Weights of a small GPT-style language model, trained from scratch on English Wikipedia: 8 heads of 64, normalized queries and keys.
Each number is 50 + 12 x the weight over its row's rms, rounded and kept within 0 to 99. Layers, rows and columns count from 0. The size before them is the row's rms in percent of the matrix's.

# layer 4 MLP up, 1024x512, rms 0.0838, rows 45-61, columns 64-127
097:49 55 46 33 59 41 46 48 34 41 54 56 56 52 37 47 66 54 58 61 78 36 56 37 54 20 34 43 63 60 49 71 52 50 51 60 35 56 26 55 41 56 62 37 44 46 49 31 61 31 50 40 53 47 79 54 34 62 54 60 47 63 58 41
101:48 49 55 52 45 26 34 58 52 34 47 65 49 46 40 54 32 37 40 50 46 38 57 62 44 43 37 45 41 34 46 60 58 28 42 37 69 44 61 57 45 65 59 37 77 59 61 50 56 59 47 52 60 58 47 44 58 42 48 50 38 34 30 38
092:69 42 36 52 64 65 56 55 57 68 49 51 41 27 35 49 63 39 27 76 54 26 39 37 52 71 50 50 49 37 49 31 67 72 43 32 52 60 73 46 88 64 37 51 50 63 67 53 49 33 51 62 34 33 40 38 42 35 44 35 45 43 52 50
098:29 43 64 55 46 44 55 65 63 67 37 57 62 32 52 60 50 59 51 37 57 42 46 60 59 23 47 25 46 75 53 62 59 46 62 50 48 61 54 73 34 66 30 65 58 54 48 44 70 39 50 41 56 50 65 48 52 36 44 72 40 59 39 41
129:49 60 34 46 52 67 57 54 67 64 51 60 28 50 61 48 49 57 63 62 62 54 71 42 31 41 61 53 43 66 76 67 52 54 49 56 44 51 31 38 60 40 79 39 50 40 26 61 49 43 71 63 48 58 48 63 61 64 56 69 42 68 43 33
107:52 33 22 47 56 54 51 58 51 40 31 36 56 44 55 67 57 66 53 69 42 54 34 46 48 42 42 57 42 58 47 27 30 50 37 42 77 38 49 42 54 25 78 24 59 47 22 42 50 46 22 45 50 37 43 60 56 72 55 59 69 51 43 41
090:58 52 39 68 55 34 48 54 48 65 62 57 39 46 64 45 40 32 38 61 51 60 57 31 55 70 74 40 46 59 46 56 69 52 42 35 41 39 59 72 39 46 51 40 66 60 58 55 43 53 69 63 35 65 47 72 57 56 62 36 69 39 40 65
093:43 54 44 71 60 41 48 43 40 43 69 66 52 47 28 38 52 56 48 70 61 57 54 64 26 78 73 67 70 45 68 58 65 71 33 52 48 48 53 36 46 47 52 61 30 19 56 48 57 43 35 45 41 45 66 55 45 57 48 32 36 53 44 47
106:49 54 47 46 51 34 53 64 31 33 50 64 66 63 47 63 48 61 53 58 73 62 63 56 39 71 50 61 39 45 61 38 45 41 51 44 63 56 54 47 54 61 67 70 31 72 64 58 39 42 32 56 47 40 29 57 51 63 54 57 49 32 51 64
100:67 48 51 33 51 45 23 37 58 59 64 44 50 42 47 33 68 61 59 48 28 52 59 54 53 43 44 55 58 52 42 40 30 63 44 36 82 69 60 64 42 69 30 45 47 52 55 61 44 41 44 48 67 40 43 47 69 43 47 45 55 46 53 64
095:78 50 39 50 56 67 51 68 62 52 39 54 63 52 65 48 75 67 39 59 35 48 56 59 56 49 61 52 45 61 53 48 58 57 46 40 53 44 46 56 49 28 66 45 23 58 50 47 42 38 44 38 45 47 64 53 53 45 47 31 51 29 58 56
100:87 40 57 27 53 69 44 41 63 45 55 09 40 51 26 41 43 53 51 44 55 44 47 51 42 30 42 41 31 39 49 64 62 45 60 49 68 52 70 68 56 61 49 48 58 47 54 49 38 70 68 61 38 63 50 48 76 55 45 40 53 52 31 61
109:52 53 37 38 34 67 55 31 73 60 76 43 43 62 43 51 35 54 46 45 61 55 33 63 60 54 41 51 44 56 52 45 54 27 51 47 42 46 56 59 30 32 57 59 65 36 57 53 55 56 61 57 31 39 56 50 50 67 53 30 33 93 43 39
093:34 66 69 84 64 50 52 21 35 44 40 39 42 46 60 61 26 49 75 42 40 54 59 42 63 56 65 55 42 68 47 73 66 54 50 49 46 63 53 50 44 56 49 31 49 63 45 61 40 54 68 47 59 50 49 49 37 52 43 44 45 36 45 58
091:57 40 76 75 55 43 49 50 53 50 48 43 40 48 40 41 49 41 55 67 63 32 54 66 52 48 59 65 44 41 49 37 54 46 57 61 36 43 46 61 36 46 49 64 46 56 38 32 53 50 57 73 72 45 51 43 49 57 59 41 43 61 58 64
099:57 39 48 48 59 44 48 43 61 29 23 55 46 52 43 50 66 40 45 68 51 48 46 99 45 45 56 44 53 46 44 50 67 48 56 32 39 39 74 40 41 40 56 43 27 42 50 69 57 59 69 53 42 48 53 34 41 51 43 56 30 36 50 37
098:55 42 54 68 28 49 50 64 54 38 47 51 43 31 43 78 30 61 55 55 42 27 51 52 50 37 61 80 54 47 51 45 66 17 42 50 75 46 73 43 49 46 42 54 43 40 61 57 63 59 57 71 45 54 24 52 29 54 36 70 29 46 62 54
# layer 4 MLP down (transposed), 1024x512, rms 0.0824, rows 45-61, columns 64-127
094:50 64 45 62 31 60 43 40 51 55 58 41 62 65 44 43 59 44 61 40 58 55 58 52 71 50 33 34 43 59 63 57 64 68 56 65 37 52 43 31 59 55 51 35 44 38 63 45 62 44 73 41 44 78 41 65 60 43 35 58 71 28 53 50
097:41 28 66 53 49 69 39 63 59 39 38 34 58 47 59 45 61 67 75 40 46 55 92 49 31 43 33 48 58 61 49 39 48 68 63 49 40 46 59 52 60 36 24 43 44 59 37 51 48 58 42 49 43 51 35 53 37 45 37 39 42 40 49 38
092:50 59 73 66 40 44 52 57 49 41 42 31 49 50 58 50 44 51 61 43 54 64 48 55 41 56 32 00 42 85 58 35 55 52 30 50 60 47 43 61 52 27 50 62 56 50 46 45 58 47 51 43 82 57 41 65 59 78 59 72 50 64 32 52
101:38 54 59 48 35 53 60 37 46 41 49 61 50 49 48 47 45 60 57 47 31 54 57 54 61 43 56 00 54 41 69 57 45 50 50 46 54 57 54 45 55 44 42 71 39 40 56 65 47 53 50 61 51 50 50 43 38 25 40 49 43 42 42 47
103:52 59 47 61 41 80 43 48 65 54 59 50 51 37 29 44 52 53 56 64 50 76 37 59 32 32 62 82 55 52 49 55 58 56 41 39 67 52 52 36 51 62 48 48 72 30 45 65 36 37 46 47 31 63 62 29 56 41 43 44 63 63 35 43
100:56 71 62 55 55 72 50 38 67 32 50 33 21 56 63 44 48 49 75 50 55 56 27 38 41 43 56 68 58 52 62 52 42 52 45 60 55 33 69 48 62 52 45 41 61 53 30 49 74 66 46 38 32 57 32 38 51 49 47 52 47 61 37 59
092:61 23 70 45 64 63 38 47 67 45 61 51 55 41 33 63 58 43 56 56 46 36 52 59 43 46 30 30 67 22 44 52 46 46 39 47 65 52 58 25 63 64 53 61 53 47 42 70 42 48 42 42 95 52 54 31 52 46 53 57 55 46 58 29
094:56 57 55 43 37 48 55 66 55 40 55 49 58 56 47 47 59 49 49 24 42 35 38 37 40 62 48 10 53 46 54 41 47 54 53 56 55 60 57 54 50 35 37 47 62 43 67 37 53 49 59 43 73 62 45 58 72 30 38 44 32 58 26 41
102:45 51 61 54 50 55 51 43 59 42 47 51 56 52 50 70 27 37 52 53 48 49 41 66 42 26 73 61 53 78 38 57 46 60 51 62 48 60 31 43 66 26 39 66 43 27 38 42 56 25 52 37 50 45 42 80 51 60 64 62 58 47 26 55
098:60 46 47 47 50 49 65 66 42 38 53 56 36 59 46 54 58 41 53 42 54 57 31 57 46 52 48 50 57 38 63 14 53 53 61 52 54 60 51 44 61 73 44 49 61 49 54 53 66 69 60 61 48 51 58 44 30 70 49 61 64 26 58 55
098:55 60 43 38 42 51 51 44 54 57 36 53 76 44 61 46 33 47 40 51 67 53 34 47 36 57 41 43 54 65 49 30 50 51 34 41 63 56 51 45 56 82 61 42 46 77 60 40 44 99 48 48 24 58 46 60 58 38 57 57 36 39 47 60
098:28 65 59 60 40 46 54 65 46 42 54 63 58 52 37 58 37 41 41 52 65 53 40 65 35 47 38 13 45 58 48 41 38 50 50 58 50 48 66 45 53 65 41 53 66 57 39 48 38 44 36 70 65 43 73 43 51 32 42 41 55 61 62 23
103:54 29 66 51 65 30 47 64 35 49 46 60 66 49 47 48 55 58 59 45 56 55 57 71 67 39 30 44 54 43 55 19 25 44 54 52 55 52 68 54 65 46 31 43 62 41 32 49 47 54 43 57 41 37 65 55 18 65 41 49 50 67 49 31
097:60 58 49 34 49 45 52 52 60 35 62 60 24 44 53 66 42 44 45 49 51 48 59 36 52 37 36 55 39 24 33 21 58 48 43 54 48 44 65 57 59 65 43 39 43 46 45 45 43 61 42 57 43 49 68 45 40 61 48 42 59 45 73 53
091:30 69 30 34 53 38 50 39 50 75 38 66 56 40 61 37 48 56 36 46 45 22 34 57 52 43 48 71 55 47 50 49 53 28 29 78 40 56 47 48 69 52 60 34 39 53 51 51 63 64 63 51 46 41 69 55 64 38 30 65 53 39 66 30
098:55 37 40 48 57 45 48 44 43 36 57 27 30 30 45 73 50 77 54 47 42 56 57 45 34 65 64 81 46 63 47 61 52 70 37 57 35 34 39 45 47 21 55 47 63 46 51 64 51 56 68 52 66 31 58 45 56 39 41 46 55 39 31 65
097:52 51 54 32 42 63 72 54 54 63 51 65 72 58 45 53 72 46 46 34 67 47 62 35 46 27 59 00 40 38 20 37 76 38 41 34 36 53 45 38 58 52 56 32 44 66 60 53 47 47 62 68 51 57 42 53 61 54 35 36 70 44 58 59
# layer 4 MLP gate, 1024x512, rms 0.079, rows 46-62, columns 64-127
099:38 63 61 50 54 51 31 56 64 68 45 54 41 61 30 54 41 62 54 45 64 34 52 68 42 55 21 45 55 65 54 33 72 62 55 54 65 48 26 36 41 79 38 69 56 31 70 39 55 40 55 58 45 52 79 53 55 34 55 49 61 48 45 36
097:66 44 47 54 53 47 52 73 52 50 37 61 68 62 63 68 20 63 42 45 68 40 77 37 51 58 51 38 46 35 49 48 33 53 69 51 68 69 48 54 53 60 39 55 74 60 52 44 73 53 62 51 61 59 46 53 46 58 50 61 53 57 69 44
102:56 62 50 31 41 75 53 59 71 68 42 80 50 56 25 47 41 23 23 73 44 53 65 63 52 51 48 47 44 64 53 47 65 31 40 56 78 46 56 52 49 49 50 92 64 52 61 50 47 58 58 40 31 53 61 43 40 42 62 64 60 39 72 42
099:52 48 59 20 41 35 61 49 43 52 56 59 54 43 63 37 44 45 52 83 42 34 48 60 74 54 34 41 61 40 49 46 47 37 64 40 56 33 57 41 61 49 32 63 46 58 39 57 36 19 53 59 54 27 55 48 56 22 54 38 45 54 60 64
100:38 32 56 56 37 30 63 47 33 51 49 59 48 47 52 54 41 63 34 47 51 59 51 57 29 47 53 63 45 51 61 35 43 79 52 47 47 57 56 37 50 63 61 49 58 43 42 71 57 67 42 50 45 32 63 44 57 61 38 42 61 48 49 44
097:47 67 53 43 60 34 38 68 49 52 53 48 45 34 42 59 24 36 44 48 47 37 47 36 57 72 47 36 70 64 49 68 51 43 64 50 56 46 39 36 73 58 49 35 54 57 34 58 38 45 45 62 52 57 65 44 57 50 63 69 47 53 32 78
100:54 67 28 33 53 51 40 46 38 50 38 51 69 33 67 61 37 54 54 45 57 52 68 31 31 41 34 50 58 40 74 63 41 42 41 54 66 70 42 47 92 35 58 54 41 49 32 50 63 52 62 39 46 51 33 40 50 75 45 26 56 50 52 45
102:38 67 42 61 61 51 58 54 43 49 39 49 43 62 39 58 38 53 23 27 63 54 48 42 49 57 71 54 37 57 47 46 46 31 58 37 59 49 38 67 34 71 46 47 38 29 49 53 68 46 68 51 35 80 52 39 38 51 50 62 59 64 49 71
102:45 40 44 70 46 43 56 52 48 58 39 54 52 43 41 59 47 69 49 35 49 60 39 36 32 49 43 72 61 42 59 40 63 71 62 31 34 67 44 57 39 52 43 43 45 57 19 42 44 75 53 61 59 64 46 25 57 40 50 58 30 50 54 58
092:36 53 56 31 50 36 65 52 75 58 64 47 45 39 60 45 67 54 48 47 61 47 44 44 42 63 38 26 49 45 43 46 52 46 66 42 60 40 47 42 47 46 54 53 62 54 39 82 39 88 48 67 54 50 58 73 52 27 36 41 50 33 30 62
103:48 34 58 44 45 59 69 64 67 46 50 60 62 39 40 31 30 69 57 73 73 62 74 45 67 57 41 55 50 42 80 67 50 63 56 46 65 31 51 44 54 32 62 62 30 56 40 46 48 50 63 26 40 54 59 34 39 68 57 38 55 55 36 50
098:26 32 37 48 56 44 57 46 39 45 55 41 62 54 52 42 52 57 55 43 39 46 45 29 48 46 30 26 52 50 71 53 50 63 33 29 72 58 59 26 49 42 54 48 44 32 45 26 53 51 40 44 43 51 41 40 43 54 56 52 41 43 47 56
099:56 70 49 46 46 48 63 70 47 60 53 30 58 35 64 54 45 36 37 66 74 68 48 52 32 40 31 51 40 65 61 39 57 43 45 42 72 36 84 52 25 52 51 49 57 49 51 67 23 34 39 57 65 41 50 55 62 47 45 42 52 61 56 46
095:58 48 46 50 39 57 56 54 61 58 41 51 44 24 42 55 26 51 63 29 48 15 44 49 67 47 44 31 57 50 44 46 41 39 39 55 56 46 56 40 38 32 46 50 33 31 54 42 45 54 47 57 40 49 49 39 44 57 40 64 38 39 38 27
102:48 45 42 47 42 55 67 40 51 64 47 47 47 38 43 36 53 59 51 52 39 25 56 51 50 63 76 36 57 42 75 67 59 48 56 52 82 68 42 48 46 46 52 42 65 67 58 37 37 43 42 70 66 50 42 58 29 38 72 62 55 44 40 38
099:48 24 69 23 54 59 34 49 41 68 57 63 36 66 37 50 28 42 39 39 57 60 39 58 68 68 44 47 60 60 49 61 43 54 53 49 87 63 45 41 63 87 44 60 61 34 34 58 36 65 35 67 50 45 53 51 17 32 43 71 33 58 44 44
095:34 49 34 44 35 64 53 19 75 43 59 59 47 60 31 67 47 40 47 56 34 59 53 67 51 68 56 54 58 43 40 51 69 71 45 56 44 40 47 41 54 48 45 51 56 58 28 27 59 43 54 28 44 68 44 54 76 52 58 67 54 50 54 43